Weights of a small GPT-style language model, trained from scratch on English Wikipedia.
Architecture: biases, attention and MLP in parallel.
Training: a variant of Adam for these matrices, 517M tokens, 10700 steps.
Each number is 50 + 10 x the weight over its row's rms, rounded and kept within 0 to 99. Layers, rows and columns count from 0. The size before them is the row's rms in percent of the matrix's.

# layer 2 attention output (transposed), 576x576, rms 0.0273, rows 440-476, columns 384-479
099:61 35 20 41 54 44 54 50 44 40 39 48 46 60 48 47 45 38 33 53 59 57 38 61 50 46 41 58 65 39 49 63 64 51 45 57 49 53 63 46 56 47 55 61 58 48 50 51 51 39 44 49 46 70 60 62 70 56 46 59 50 66 33 50 43 38 53 63 70 51 23 70 48 50 60 59 48 44 36 51 48 37 51 59 22 58 50 56 37 53 48 42 52 38 55 62
094:61 41 54 48 56 49 42 64 66 57 55 50 63 47 56 45 40 58 42 58 40 61 45 36 42 38 48 50 59 35 62 55 58 39 50 59 40 65 52 37 47 65 56 59 49 45 55 50 52 53 56 50 53 44 54 75 53 52 47 44 32 52 40 46 49 65 42 44 32 60 53 53 52 65 54 63 70 74 33 52 33 23 48 52 48 56 33 60 48 48 46 53 36 26 50 19
093:65 44 41 45 42 50 44 51 38 45 43 66 41 38 40 46 75 32 52 67 42 61 50 53 45 63 30 61 63 35 37 43 75 49 44 41 44 49 54 51 69 40 54 34 60 45 41 51 47 59 41 54 48 58 62 47 51 64 50 53 54 73 66 49 40 35 51 54 55 52 40 57 43 55 37 56 68 59 35 49 69 42 48 40 32 56 53 39 49 40 58 45 50 18 59 36
098:56 36 53 57 48 60 29 57 42 55 36 62 40 64 47 62 52 37 40 46 40 64 54 58 37 50 69 49 56 27 45 58 39 55 51 44 51 40 54 43 54 45 66 71 49 59 57 46 42 53 48 55 49 47 62 45 47 39 61 49 66 58 61 50 51 53 58 41 44 53 43 48 54 45 46 58 51 59 43 40 34 35 47 57 55 46 70 49 49 80 51 50 44 49 63 40
093:40 48 51 38 55 52 40 62 44 48 59 58 52 45 36 67 39 65 43 47 50 43 40 49 31 57 53 43 47 49 67 58 62 37 57 54 49 47 38 67 38 68 39 49 43 47 56 50 42 34 55 54 69 47 55 53 49 55 49 54 57 25 68 60 53 45 47 59 52 63 76 46 52 56 40 42 51 47 42 36 41 45 63 45 39 49 29 39 48 54 57 54 45 64 42 41
100:54 47 34 53 64 60 59 49 58 41 44 63 47 60 53 51 53 62 48 37 58 51 55 55 46 47 55 37 34 70 64 80 53 40 47 57 61 38 47 53 47 53 39 49 48 26 60 47 28 47 56 36 59 41 68 44 34 48 47 49 63 43 56 59 61 57 49 53 52 54 52 19 72 45 46 57 55 64 52 37 35 43 46 42 34 53 51 53 45 53 40 41 52 66 29 58
093:69 65 49 72 61 62 56 46 44 53 63 57 40 45 44 53 51 47 44 28 44 56 56 50 57 49 61 56 51 45 57 51 26 49 44 38 61 46 62 58 70 44 42 58 35 41 50 38 38 65 56 57 40 53 47 51 64 35 40 46 54 36 48 59 46 61 68 63 59 73 59 39 49 37 36 45 78 57 66 69 57 43 54 36 66 34 41 48 44 54 68 53 47 42 39 39
093:55 23 30 43 45 56 45 36 36 46 39 47 43 47 40 31 57 35 58 37 55 56 42 46 62 53 47 51 45 68 49 38 58 63 57 54 50 44 61 64 64 64 47 41 57 60 52 46 41 48 64 38 42 65 50 57 58 62 44 37 35 74 54 46 42 61 41 60 58 48 52 53 72 50 51 56 51 54 40 41 57 55 62 60 44 50 64 54 43 41 51 40 64 14 61 52
099:45 55 52 58 52 32 53 36 57 55 48 47 54 50 46 50 42 81 42 64 45 40 49 54 42 32 65 46 32 56 58 29 48 40 58 52 36 39 55 48 51 46 47 45 41 50 51 56 50 39 58 49 50 47 46 48 49 52 53 60 32 33 43 45 48 56 48 62 40 22 66 60 28 62 54 44 46 65 41 57 46 40 54 46 42 63 43 51 53 36 36 62 47 36 57 56
088:33 33 41 46 25 50 46 43 53 44 41 55 57 60 48 57 59 49 23 65 37 42 45 56 56 30 45 57 43 49 53 38 52 55 51 41 47 46 53 38 47 50 37 48 54 37 41 56 55 46 52 55 48 47 53 49 66 53 54 55 55 42 42 56 43 70 54 49 67 70 60 53 46 55 46 51 45 62 27 69 45 44 56 49 43 45 57 43 43 42 49 54 43 21 64 60
109:64 54 41 51 51 53 68 50 49 55 67 53 61 73 36 45 45 59 55 74 59 41 57 61 65 54 48 39 47 70 58 51 38 46 54 40 55 43 45 65 47 58 58 34 43 61 59 60 37 59 39 42 49 32 65 45 35 34 57 56 58 61 45 59 39 44 58 40 31 30 52 41 62 50 57 45 44 45 46 55 50 58 49 56 37 47 53 50 50 55 23 45 67 67 46 53
098:51 58 55 52 44 46 59 36 38 47 42 42 32 47 31 58 47 43 56 55 46 54 41 48 46 57 74 52 48 56 43 38 49 57 72 58 44 51 47 60 51 35 33 35 48 66 37 40 64 61 49 47 55 53 46 34 33 56 53 45 41 42 60 61 49 28 52 59 36 39 46 61 47 53 42 46 26 49 70 34 71 71 41 58 51 38 47 44 57 39 73 60 71 92 42 49
098:71 55 31 45 61 44 43 49 53 36 48 60 58 50 63 54 36 60 56 45 47 37 61 42 46 57 43 47 44 32 57 53 43 48 48 52 49 40 40 41 53 54 48 48 58 50 49 52 59 56 60 54 44 57 56 62 63 51 72 52 47 48 53 57 54 42 47 52 48 52 39 55 51 60 57 62 66 59 28 71 52 44 42 30 53 44 41 47 59 52 52 49 38 43 48 34
104:56 53 59 54 57 47 33 43 45 41 30 36 48 51 27 47 57 45 41 59 55 68 46 49 52 56 53 47 43 48 48 70 62 50 46 63 51 44 47 42 50 46 43 52 56 48 63 37 52 62 59 57 62 57 42 38 49 41 49 43 48 33 67 62 47 50 62 56 44 45 39 51 44 57 40 62 55 54 36 58 49 40 64 48 32 53 54 51 43 53 58 66 39 64 50 62
093:51 39 47 49 61 55 54 59 58 50 50 63 56 54 74 54 64 67 61 47 32 40 48 51 55 51 61 54 34 44 62 51 47 56 49 42 77 58 39 40 63 71 62 61 51 54 58 54 46 46 49 48 52 48 43 85 56 46 67 37 54 57 56 47 50 73 38 46 69 80 59 27 53 58 52 43 39 54 63 42 45 67 66 39 58 37 44 33 43 49 56 43 49 33 47 53
101:64 57 56 48 73 36 63 52 42 62 54 46 59 37 42 37 62 44 68 54 56 68 51 42 57 59 34 52 49 53 50 38 62 54 58 61 57 47 46 47 57 37 56 51 61 34 52 43 40 65 53 49 51 55 36 66 45 52 59 40 40 56 60 53 42 58 57 43 66 46 62 49 43 48 53 53 47 58 58 44 74 67 46 51 51 45 25 30 47 46 48 51 53 29 40 48
089:55 48 57 51 54 60 36 51 39 58 73 66 70 48 62 45 42 48 64 45 59 56 48 47 48 32 48 39 48 52 61 47 51 48 41 33 59 46 51 30 57 57 75 72 41 44 59 53 27 43 43 48 44 54 62 71 32 40 77 43 58 54 39 49 41 65 41 53 46 65 55 36 61 41 57 48 43 45 47 51 39 36 61 52 58 29 54 48 57 52 47 47 52 54 41 41
104:32 50 46 57 36 49 50 42 53 48 55 48 45 51 44 59 60 61 39 57 37 36 37 57 52 39 62 65 52 53 41 38 41 47 53 57 53 44 42 49 54 44 55 55 51 52 41 65 46 57 33 52 62 50 56 40 65 54 54 45 44 36 53 30 61 56 36 56 77 54 52 45 61 46 51 64 54 43 58 65 57 60 53 50 52 53 37 40 34 34 58 39 63 25 56 69
099:63 51 41 47 47 48 66 62 52 42 48 51 41 55 48 57 53 64 52 55 59 36 49 56 44 35 62 49 54 40 51 45 39 52 64 39 44 61 40 46 54 41 39 58 54 47 63 37 31 38 48 56 42 58 45 54 37 49 55 64 60 31 41 64 57 55 63 42 59 62 55 51 45 62 48 56 64 79 40 76 40 39 55 44 68 59 23 51 56 58 48 46 54 00 46 26
100:62 37 50 43 50 52 39 64 53 73 38 63 55 53 50 70 45 56 52 39 61 36 48 56 55 62 49 49 46 57 53 70 42 48 55 46 51 53 28 55 49 42 64 52 51 59 34 40 47 47 42 50 38 52 35 50 61 51 46 39 51 59 42 65 44 53 49 49 43 41 49 45 68 56 49 64 52 54 42 44 58 43 48 45 67 55 48 46 48 43 38 48 47 60 58 28
096:53 48 62 49 48 44 68 37 64 50 44 63 44 59 54 53 55 44 49 43 55 60 43 54 50 50 51 55 46 49 52 44 51 39 64 42 43 59 44 53 48 43 57 52 42 51 48 54 29 40 43 54 46 40 23 39 35 42 33 57 61 59 52 46 44 61 33 33 39 41 42 49 53 47 41 40 47 71 50 55 44 48 52 48 51 43 70 62 48 53 16 57 45 48 43 40
093:55 43 53 56 32 54 54 50 39 53 56 57 46 54 49 37 45 45 42 35 41 68 49 66 59 39 37 51 37 52 78 52 44 49 52 39 25 47 57 62 49 40 63 48 43 37 36 58 54 60 43 41 60 65 35 40 52 51 50 40 48 41 48 60 66 72 53 47 40 39 44 70 36 41 48 34 49 52 43 54 57 47 51 68 48 40 55 34 53 55 30 67 47 51 56 79
101:61 52 54 60 41 48 41 43 45 45 51 61 52 59 62 56 70 61 34 45 64 64 40 66 35 46 46 52 53 56 47 34 37 53 46 43 49 36 50 59 47 51 57 44 41 43 59 68 61 58 40 39 51 54 64 53 39 51 54 54 50 56 55 64 50 63 59 56 49 56 52 27 61 42 56 50 57 49 49 50 66 53 56 43 50 53 47 42 49 52 60 45 49 41 50 51
100:42 50 44 49 30 55 51 42 34 50 56 39 60 48 34 48 31 58 51 31 65 34 49 52 51 47 60 54 50 43 66 50 42 54 49 53 50 36 56 61 44 45 46 54 55 42 53 28 54 53 52 53 53 47 40 55 58 42 48 30 43 42 39 52 51 55 40 42 58 40 58 55 49 37 45 46 51 43 45 40 46 43 57 55 68 42 38 41 42 59 62 57 54 81 46 56
095:42 31 58 39 56 30 24 43 29 64 47 59 39 48 39 48 61 56 40 62 53 45 51 53 48 54 50 62 55 34 31 24 37 58 65 51 46 64 34 51 53 52 48 48 42 57 37 49 33 50 43 59 43 53 51 46 75 59 46 50 39 62 55 49 50 58 55 53 43 51 48 58 31 58 71 67 41 56 45 50 64 40 44 48 54 52 51 48 55 36 45 46 53 12 81 46
099:63 59 45 60 50 56 56 34 45 41 56 45 45 62 86 56 52 58 64 49 58 51 50 61 39 31 44 42 56 58 46 65 39 52 62 52 62 45 38 36 54 52 54 67 35 49 44 59 41 46 42 45 50 50 47 43 42 48 69 46 55 56 48 45 50 57 47 43 54 68 30 53 40 39 56 36 46 29 55 58 59 55 33 41 52 43 50 38 63 68 52 41 37 51 46 54
101:60 52 32 55 52 55 50 46 53 45 51 65 47 49 51 71 50 55 47 33 35 39 39 22 49 61 63 38 48 41 48 50 54 46 48 36 53 47 52 48 59 60 46 64 49 63 57 52 64 52 34 54 33 58 48 61 61 46 54 46 64 55 72 38 71 60 45 42 69 58 60 42 73 57 58 61 46 37 48 44 50 54 48 58 67 34 42 46 50 58 57 38 53 40 40 54
103:42 41 44 53 25 52 51 61 48 55 53 65 36 54 39 52 38 29 63 48 66 43 40 46 62 46 59 54 44 57 28 48 43 52 50 39 27 43 59 44 40 45 58 58 39 51 43 71 52 44 50 31 47 46 44 30 58 50 38 60 47 31 50 45 42 52 69 40 42 53 49 39 51 38 44 38 34 38 56 54 73 55 42 55 52 39 57 37 66 48 41 47 44 66 67 51
095:63 46 55 55 59 56 48 60 45 36 54 47 36 62 41 48 54 45 45 42 60 57 50 51 48 50 39 35 42 63 44 48 43 60 67 49 69 42 56 58 67 44 62 66 54 44 53 44 41 48 38 53 59 48 51 57 43 52 59 60 60 54 52 51 53 62 59 46 67 65 41 42 69 55 45 51 49 43 33 45 57 40 44 57 59 49 47 50 68 64 33 38 63 17 58 35
099:65 49 59 66 64 46 37 49 55 49 23 72 56 47 54 28 53 44 63 35 71 52 48 64 64 57 40 58 34 52 45 32 41 39 46 46 74 43 51 58 58 32 54 53 53 40 65 50 49 47 43 49 56 48 59 57 41 46 39 52 72 62 55 58 51 68 53 40 77 61 52 24 62 49 68 43 40 46 51 49 52 45 50 51 66 65 55 50 61 42 38 47 57 36 43 57
091:47 37 59 47 54 40 65 56 54 41 44 23 42 59 65 62 54 48 58 55 29 28 57 64 57 57 70 65 22 34 58 39 33 52 41 61 50 58 34 58 31 41 33 56 50 47 62 47 64 49 52 43 40 49 58 51 53 43 52 55 42 53 54 46 63 33 49 51 41 40 59 43 43 63 45 57 46 47 58 44 55 76 44 48 51 52 34 60 65 45 75 54 48 62 58 66
104:37 42 51 54 52 58 42 55 60 50 48 74 35 45 47 46 57 44 58 33 62 64 35 37 52 72 68 49 34 48 38 61 65 63 50 46 53 41 54 49 39 52 50 37 47 65 41 48 71 55 58 60 51 44 55 45 47 59 54 31 72 43 74 53 66 58 44 52 42 53 39 34 57 53 54 32 64 66 54 39 44 60 60 39 69 49 65 48 50 54 63 55 47 58 63 40
101:68 39 66 30 42 57 44 49 48 52 48 59 48 38 61 59 58 43 57 48 44 48 44 62 46 44 37 46 52 72 50 51 48 44 44 40 41 55 47 52 63 53 56 37 60 58 44 58 56 75 31 41 45 57 47 51 42 49 65 39 39 64 39 42 40 38 47 57 40 61 31 48 56 38 50 55 44 44 41 37 58 60 41 62 39 42 56 49 64 43 69 55 60 75 58 51
098:50 49 48 54 50 63 59 62 54 65 63 56 43 61 45 47 35 54 34 49 64 50 32 40 24 38 76 42 37 63 64 46 59 32 58 28 42 42 48 52 42 33 36 44 60 64 60 45 65 51 49 57 47 53 51 33 50 43 41 47 54 35 55 58 54 52 44 45 64 41 62 59 51 68 44 53 39 60 42 39 55 43 54 72 59 59 42 45 53 46 31 62 40 76 59 45
099:37 49 40 50 47 66 50 56 39 37 64 42 57 54 47 45 65 31 54 61 45 56 59 52 48 54 52 50 68 43 60 56 50 38 63 58 55 50 61 60 48 50 51 49 54 53 52 36 47 55 42 59 41 48 58 45 62 54 54 57 40 47 30 56 52 25 45 56 54 42 47 69 54 30 51 50 66 46 49 49 40 36 48 51 50 43 48 61 48 50 53 46 49 87 40 52
099:52 66 24 54 46 50 57 40 46 52 46 33 43 52 36 56 42 42 48 55 47 62 46 50 52 42 54 42 50 66 39 40 61 45 62 55 51 33 57 43 55 44 30 41 47 55 53 61 52 48 70 40 60 55 52 65 40 53 51 47 42 48 68 59 51 62 40 82 64 49 65 35 43 62 47 21 58 50 47 60 62 52 59 53 40 56 37 43 51 55 55 57 64 63 22 50
096:46 61 64 53 51 50 52 45 48 54 46 54 73 36 56 51 40 56 57 49 40 42 53 56 63 43 49 47 46 51 57 38 37 38 54 47 36 53 41 47 46 57 54 63 46 47 37 36 49 52 40 69 70 57 58 40 44 51 53 63 31 28 33 59 54 66 54 57 43 53 50 53 51 54 57 62 52 68 53 28 49 28 55 66 60 61 50 53 40 37 57 61 59 76 46 46
# layer 2 attention value, 576x576, rms 0.0279, rows 441-476, columns 384-479
093:52 48 52 46 37 51 47 58 51 60 45 51 50 34 52 49 38 45 54 71 48 65 50 37 37 51 46 40 69 43 65 56 76 54 47 56 28 63 56 43 41 60 60 53 52 48 49 53 39 41 68 37 42 45 55 60 62 61 32 42 48 43 46 48 61 62 41 72 56 53 57 60 52 53 42 52 52 49 77 57 42 44 48 30 58 43 44 40 42 44 48 60 60 53 58 73
091:57 54 37 32 37 60 59 51 54 62 40 54 51 57 41 41 62 48 46 52 38 43 53 39 35 55 36 59 53 35 69 60 73 39 39 49 31 42 51 53 61 38 46 44 49 53 60 47 44 52 42 42 61 31 66 46 48 52 43 55 41 46 72 38 60 59 46 49 40 58 45 48 53 47 47 47 45 53 49 49 55 50 49 39 48 38 64 51 60 37 51 38 53 55 39 79
099:45 37 54 53 52 48 44 62 53 31 66 67 51 51 46 60 52 51 41 44 44 51 58 57 47 62 59 43 55 37 44 29 86 60 57 25 22 51 51 50 35 55 40 67 60 31 43 54 48 57 46 43 46 60 47 60 42 50 44 41 54 51 65 43 55 58 51 53 55 53 66 64 46 45 36 56 62 45 36 47 37 49 59 32 51 53 55 36 53 57 49 50 65 56 40 68
093:49 57 59 28 54 30 50 37 37 52 38 60 42 22 58 59 32 47 35 57 59 46 57 65 54 40 21 39 60 50 36 45 42 30 45 62 54 38 55 50 67 54 62 21 59 53 45 51 63 29 38 62 45 56 53 56 75 48 47 45 51 34 53 56 72 36 47 66 57 42 41 46 42 54 34 68 57 41 62 39 52 56 39 50 51 40 44 47 52 67 65 50 55 47 46 61
098:53 71 48 62 77 43 53 36 31 44 49 52 41 48 56 48 63 44 42 48 69 51 40 47 50 56 39 52 59 46 59 61 51 36 67 59 47 47 52 21 60 55 46 61 61 58 60 43 36 36 30 40 43 50 51 39 58 51 58 38 27 53 43 57 45 39 50 49 36 44 56 55 53 57 46 50 52 59 41 41 53 71 48 59 60 65 39 50 38 65 57 63 61 55 40 54
091:48 59 55 35 45 58 62 52 63 71 35 55 43 67 45 38 71 56 52 57 48 48 56 56 42 54 63 42 49 61 43 46 46 50 38 29 50 45 38 46 35 42 40 63 59 49 31 56 45 53 48 55 49 49 55 33 57 66 30 38 54 43 41 47 46 71 47 53 48 39 57 55 42 56 33 66 53 52 65 43 40 65 38 52 40 50 50 76 51 45 53 46 49 45 27 66
092:42 50 46 54 49 50 36 40 50 56 45 55 63 52 43 59 44 58 36 35 40 48 41 49 45 48 39 53 57 59 70 46 68 62 63 51 45 34 36 62 40 44 51 51 34 58 45 57 50 57 36 43 41 49 60 61 41 47 76 45 50 52 53 55 60 47 61 38 54 53 47 58 59 54 60 50 54 63 67 52 46 42 63 50 49 40 66 51 72 44 42 50 41 52 58 38
097:44 61 55 39 59 43 25 31 55 43 62 37 46 69 48 52 48 49 53 49 48 35 47 58 41 39 46 60 42 45 44 69 40 73 51 33 56 58 51 35 50 52 64 53 56 43 69 52 64 34 52 53 54 52 50 40 51 52 53 61 48 55 44 39 33 43 38 31 52 45 51 61 45 53 67 48 36 36 43 71 44 65 52 56 45 54 50 38 56 57 57 60 43 54 45 24
089:45 35 42 48 57 52 57 60 37 60 51 53 68 60 51 41 58 58 49 64 44 60 49 52 54 51 39 67 46 48 52 66 50 57 49 52 53 58 54 48 42 48 55 58 51 34 47 60 67 35 52 45 23 45 58 72 50 51 50 52 30 44 55 55 56 38 55 52 55 39 71 46 42 44 52 51 47 40 52 47 67 64 40 50 53 47 48 47 49 51 54 47 50 45 54 35
106:54 49 50 62 62 56 59 30 30 47 41 64 49 48 55 45 43 60 45 37 59 55 35 69 50 40 40 48 64 52 39 61 46 54 78 62 45 48 50 60 58 46 52 39 59 63 61 39 45 50 34 40 45 55 46 41 46 59 51 59 64 47 32 60 62 41 51 55 47 43 42 46 52 56 54 49 43 43 44 58 46 57 48 60 36 55 43 66 54 64 45 56 63 47 48 42
099:55 49 68 45 55 43 23 55 49 35 58 21 49 48 51 60 44 47 46 30 60 48 55 59 41 69 41 54 30 41 46 40 45 31 40 49 46 38 42 52 53 55 41 57 49 41 32 44 55 38 46 46 54 40 56 56 44 39 68 59 42 53 61 45 50 67 48 57 53 63 24 51 32 47 58 64 38 54 59 43 52 40 56 62 39 39 60 67 46 58 43 44 51 50 61 33
095:61 49 42 45 30 60 59 65 44 67 55 54 63 53 55 67 44 50 41 56 60 43 45 50 44 65 55 47 68 50 63 56 45 49 34 61 36 50 38 49 55 49 59 66 50 46 37 37 48 55 67 44 64 51 52 63 43 67 41 44 42 65 37 42 59 56 46 38 51 40 70 58 56 55 49 45 60 49 65 68 48 65 59 49 50 40 48 38 51 42 36 54 78 47 55 61
103:62 45 46 41 25 56 49 58 47 43 54 51 43 58 33 39 26 42 48 58 59 31 28 49 65 49 43 43 50 57 49 49 47 49 50 51 54 51 47 53 54 49 53 50 73 53 48 51 55 35 42 45 47 54 57 46 78 54 67 41 47 47 26 60 55 56 59 71 44 53 61 69 46 56 44 54 45 40 45 27 42 48 44 46 52 67 53 39 45 35 49 58 42 54 57 53
094:55 47 56 72 49 47 43 39 54 60 43 42 64 47 60 40 50 43 44 38 47 52 54 67 43 47 41 51 61 33 71 43 36 59 55 64 70 58 50 64 60 56 44 37 52 44 42 30 30 58 64 54 53 68 33 48 38 57 58 58 38 40 44 36 49 62 51 43 57 56 58 38 48 63 56 55 79 50 34 45 61 52 50 56 61 34 41 65 74 60 48 57 45 48 54 57
103:54 50 46 51 54 46 60 54 49 60 47 61 29 46 54 62 56 54 24 40 50 49 41 52 49 55 39 23 46 48 71 57 47 50 48 79 51 36 41 54 76 63 62 55 50 63 54 41 37 68 68 38 65 40 47 49 55 52 54 57 41 49 43 46 60 46 64 43 52 61 49 36 44 56 57 31 67 67 50 47 34 28 58 57 48 53 56 33 50 43 42 35 60 42 47 59
086:64 50 51 60 30 61 57 54 50 51 34 50 48 52 50 48 59 47 53 55 41 38 56 50 42 61 49 42 58 40 69 48 69 63 64 57 48 35 40 46 47 62 48 36 59 62 41 53 48 52 47 65 64 59 47 58 69 62 39 34 39 53 75 43 39 56 61 49 63 44 62 50 55 50 43 50 61 60 62 47 51 50 55 45 60 51 53 47 50 49 32 49 61 46 35 54
102:48 49 41 28 61 41 40 36 38 66 60 51 57 48 54 42 69 48 48 51 52 60 53 64 49 44 47 50 52 46 49 37 44 48 51 63 58 49 57 33 39 40 54 55 53 49 41 42 69 56 49 51 50 54 53 50 52 41 50 53 33 35 71 49 41 59 46 61 43 58 58 49 47 43 63 47 54 46 59 55 63 47 71 56 41 47 52 61 42 53 56 35 27 56 65 44
102:58 41 51 46 48 48 69 57 38 42 48 44 56 58 55 33 34 43 32 52 53 60 40 65 62 62 53 52 57 55 50 66 40 62 52 40 54 47 52 55 49 50 59 35 69 61 56 39 42 46 64 53 51 63 51 39 47 54 25 42 48 50 30 52 48 61 57 70 64 34 66 34 51 52 69 56 63 40 66 51 41 60 32 37 57 62 46 47 42 45 31 56 51 45 48 53
100:62 61 49 45 50 65 56 48 49 26 46 44 58 55 60 45 61 44 71 47 61 47 47 36 67 56 61 38 53 55 53 56 50 62 70 31 63 51 53 66 34 43 46 42 54 41 53 53 48 57 56 48 48 49 60 52 46 52 48 57 54 59 34 48 43 45 44 38 63 38 62 47 52 55 49 44 50 63 39 58 60 74 33 48 55 61 63 27 36 50 35 44 65 52 48 37
095:40 50 34 34 60 46 50 47 36 36 53 54 46 63 62 43 42 43 51 51 39 63 37 62 45 36 62 60 33 57 33 65 40 60 51 46 70 34 80 50 54 40 35 49 34 51 58 55 54 53 39 55 47 63 50 21 26 43 48 55 71 55 33 60 34 43 41 54 53 58 36 27 50 54 59 49 59 60 38 71 53 50 46 46 49 62 56 55 54 63 45 62 50 38 46 43
091:49 68 45 33 37 31 55 41 56 47 58 64 56 54 51 49 59 50 69 42 56 51 64 64 63 40 55 48 36 47 46 41 49 49 47 52 30 36 59 54 44 49 44 44 45 40 52 51 60 49 33 47 73 56 59 34 58 44 62 66 69 47 71 60 36 39 59 58 57 46 38 48 28 49 55 43 52 45 39 67 32 47 35 70 53 33 44 41 58 43 60 50 51 56 65 51
095:62 44 50 45 56 62 60 38 48 55 53 53 54 57 59 63 65 41 58 54 35 37 67 54 47 48 59 56 53 28 49 40 48 32 50 42 41 46 45 30 39 56 57 71 47 48 49 36 48 55 41 51 62 34 61 52 51 57 72 45 40 49 69 52 76 57 45 55 42 49 38 59 70 50 49 56 55 49 51 57 46 60 64 59 40 48 53 73 66 48 56 54 71 53 59 49
095:36 41 41 41 51 58 38 37 70 34 43 37 46 57 35 50 46 53 61 36 55 55 54 68 55 59 52 51 33 50 48 33 34 52 50 50 62 44 37 64 35 73 60 25 49 43 46 53 62 50 48 49 46 63 48 55 50 53 58 48 61 45 52 42 66 71 53 45 61 42 55 48 37 60 52 50 56 50 44 46 43 51 41 66 50 57 44 50 66 56 72 38 49 55 61 37
096:60 54 66 47 51 53 55 52 64 65 58 49 41 64 62 50 66 47 59 50 24 45 56 48 52 53 67 41 58 55 57 59 64 56 56 18 64 43 51 36 42 47 55 60 37 40 63 52 50 62 65 59 47 50 48 59 54 46 48 61 36 36 64 61 46 38 38 36 61 45 45 39 55 43 57 52 53 59 58 55 60 50 34 49 30 40 61 59 49 40 53 40 56 54 43 34
097:36 55 46 62 44 40 78 45 35 62 64 57 49 48 53 42 50 52 49 48 45 61 20 60 55 53 53 42 45 61 38 41 47 73 56 54 62 58 56 56 60 46 70 52 46 49 55 56 48 62 46 52 55 49 64 39 44 44 62 58 52 50 48 35 41 52 53 53 50 57 58 46 47 47 40 39 42 40 29 50 40 36 66 21 41 75 45 63 51 52 56 61 41 41 55 53
102:60 48 60 58 43 56 51 57 48 58 49 45 49 55 54 52 79 57 45 50 40 60 44 53 40 60 61 49 64 43 55 69 70 71 46 65 49 61 57 67 50 42 31 58 54 50 47 40 42 58 50 52 31 58 55 44 37 60 48 43 39 55 58 35 43 71 51 48 56 56 57 35 51 65 44 54 67 53 56 45 54 49 71 31 52 46 56 32 56 61 48 35 43 51 47 62
100:46 51 51 30 60 37 55 59 45 42 64 55 31 43 41 47 40 47 70 41 48 47 58 49 62 43 56 46 29 57 48 53 45 43 64 50 42 35 53 66 46 23 33 65 40 39 35 64 53 48 45 42 53 39 57 66 53 52 37 57 69 65 55 62 40 34 58 63 58 57 37 43 49 42 37 34 42 43 28 46 45 44 42 30 34 57 52 49 47 62 46 46 55 56 61 36
095:45 68 49 26 25 64 72 51 62 38 41 54 49 24 38 41 46 51 60 57 44 52 46 44 46 55 63 45 63 38 57 68 70 49 61 70 50 59 57 63 49 65 49 39 63 42 42 40 58 56 65 46 53 59 55 55 44 52 51 54 58 43 58 50 57 50 56 47 53 48 46 45 58 53 55 54 56 55 46 46 46 64 41 60 43 47 42 36 51 43 29 65 47 56 51 49
101:61 46 52 56 68 59 79 36 64 51 56 46 49 48 56 58 60 47 62 50 56 42 44 54 49 43 51 53 52 55 73 60 69 39 55 42 48 47 31 33 49 31 52 42 53 51 53 33 39 60 60 51 56 48 52 57 59 53 47 59 48 59 49 41 41 51 60 58 54 39 57 32 50 49 55 55 47 54 45 40 38 67 43 51 49 56 56 60 73 66 39 49 71 41 60 30
088:65 41 62 51 41 41 45 52 36 49 55 33 53 60 64 42 36 39 31 40 64 51 51 47 54 54 46 54 58 33 59 57 37 34 56 50 61 64 48 42 50 53 53 42 49 40 47 63 56 51 66 36 58 66 44 68 44 30 40 39 57 56 36 56 49 60 43 45 52 56 50 30 41 39 45 64 54 39 39 49 58 71 66 43 44 53 47 44 45 63 46 46 74 38 47 48
104:55 64 55 42 44 49 47 55 63 36 43 51 42 39 58 56 56 33 63 48 35 50 60 33 33 59 50 52 57 46 38 42 79 36 49 47 53 48 60 62 52 43 42 50 61 52 45 55 45 54 46 58 59 43 51 62 52 61 44 37 33 65 75 56 53 41 49 42 46 60 34 70 51 60 42 54 42 61 59 71 43 37 51 47 43 43 40 45 64 75 54 43 52 52 55 59
100:40 61 62 52 53 73 32 61 46 45 51 58 68 37 51 56 58 39 36 56 49 48 48 26 44 53 42 43 56 49 41 57 44 53 54 68 48 43 60 68 44 55 56 51 31 44 39 29 55 48 71 54 51 54 66 62 39 72 60 56 48 58 63 50 65 53 37 38 50 74 38 51 51 43 66 55 53 58 30 72 51 43 54 40 42 50 60 39 44 46 55 56 57 60 41 28
095:51 59 70 65 52 42 36 50 70 55 44 56 52 56 32 62 43 51 51 46 73 55 54 47 34 71 41 53 37 60 51 45 61 45 75 53 49 44 32 54 34 47 46 55 51 47 46 47 56 51 30 58 55 60 51 43 50 45 59 34 44 46 32 48 43 45 57 51 67 42 61 51 71 52 36 58 43 55 53 51 51 33 53 61 63 34 47 37 46 43 40 47 69 46 74 40
096:51 28 55 40 60 43 31 65 64 53 46 51 44 46 68 36 49 39 46 47 38 47 51 37 47 32 64 44 51 64 44 43 43 61 44 38 46 52 45 63 44 51 46 50 59 51 45 52 42 37 52 44 50 50 28 49 62 44 50 47 65 54 33 37 65 65 49 60 61 58 66 43 45 53 35 63 44 56 39 41 46 59 50 40 52 30 48 50 32 28 46 42 42 51 40 72
100:44 53 37 59 64 46 43 27 61 64 44 55 51 70 33 61 53 62 51 47 58 42 39 61 45 26 39 44 33 50 43 62 51 37 68 60 67 61 45 59 48 62 60 65 70 56 43 41 44 44 29 44 41 43 56 45 52 37 50 60 41 37 45 38 47 22 54 56 51 47 58 54 70 57 59 53 59 55 60 50 52 37 59 55 59 60 43 64 41 56 42 58 62 50 61 44
096:71 57 37 35 48 45 51 60 53 53 53 57 49 45 58 64 53 49 54 64 61 46 59 58 50 42 50 45 37 61 37 50 37 44 47 42 29 53 44 42 20 80 39 60 53 43 46 43 58 41 56 50 72 51 50 50 68 42 31 45 46 42 62 44 47 65 39 67 54 45 42 52 50 57 53 63 57 63 59 60 45 61 38 62 49 48 46 61 41 60 53 45 51 59 47 49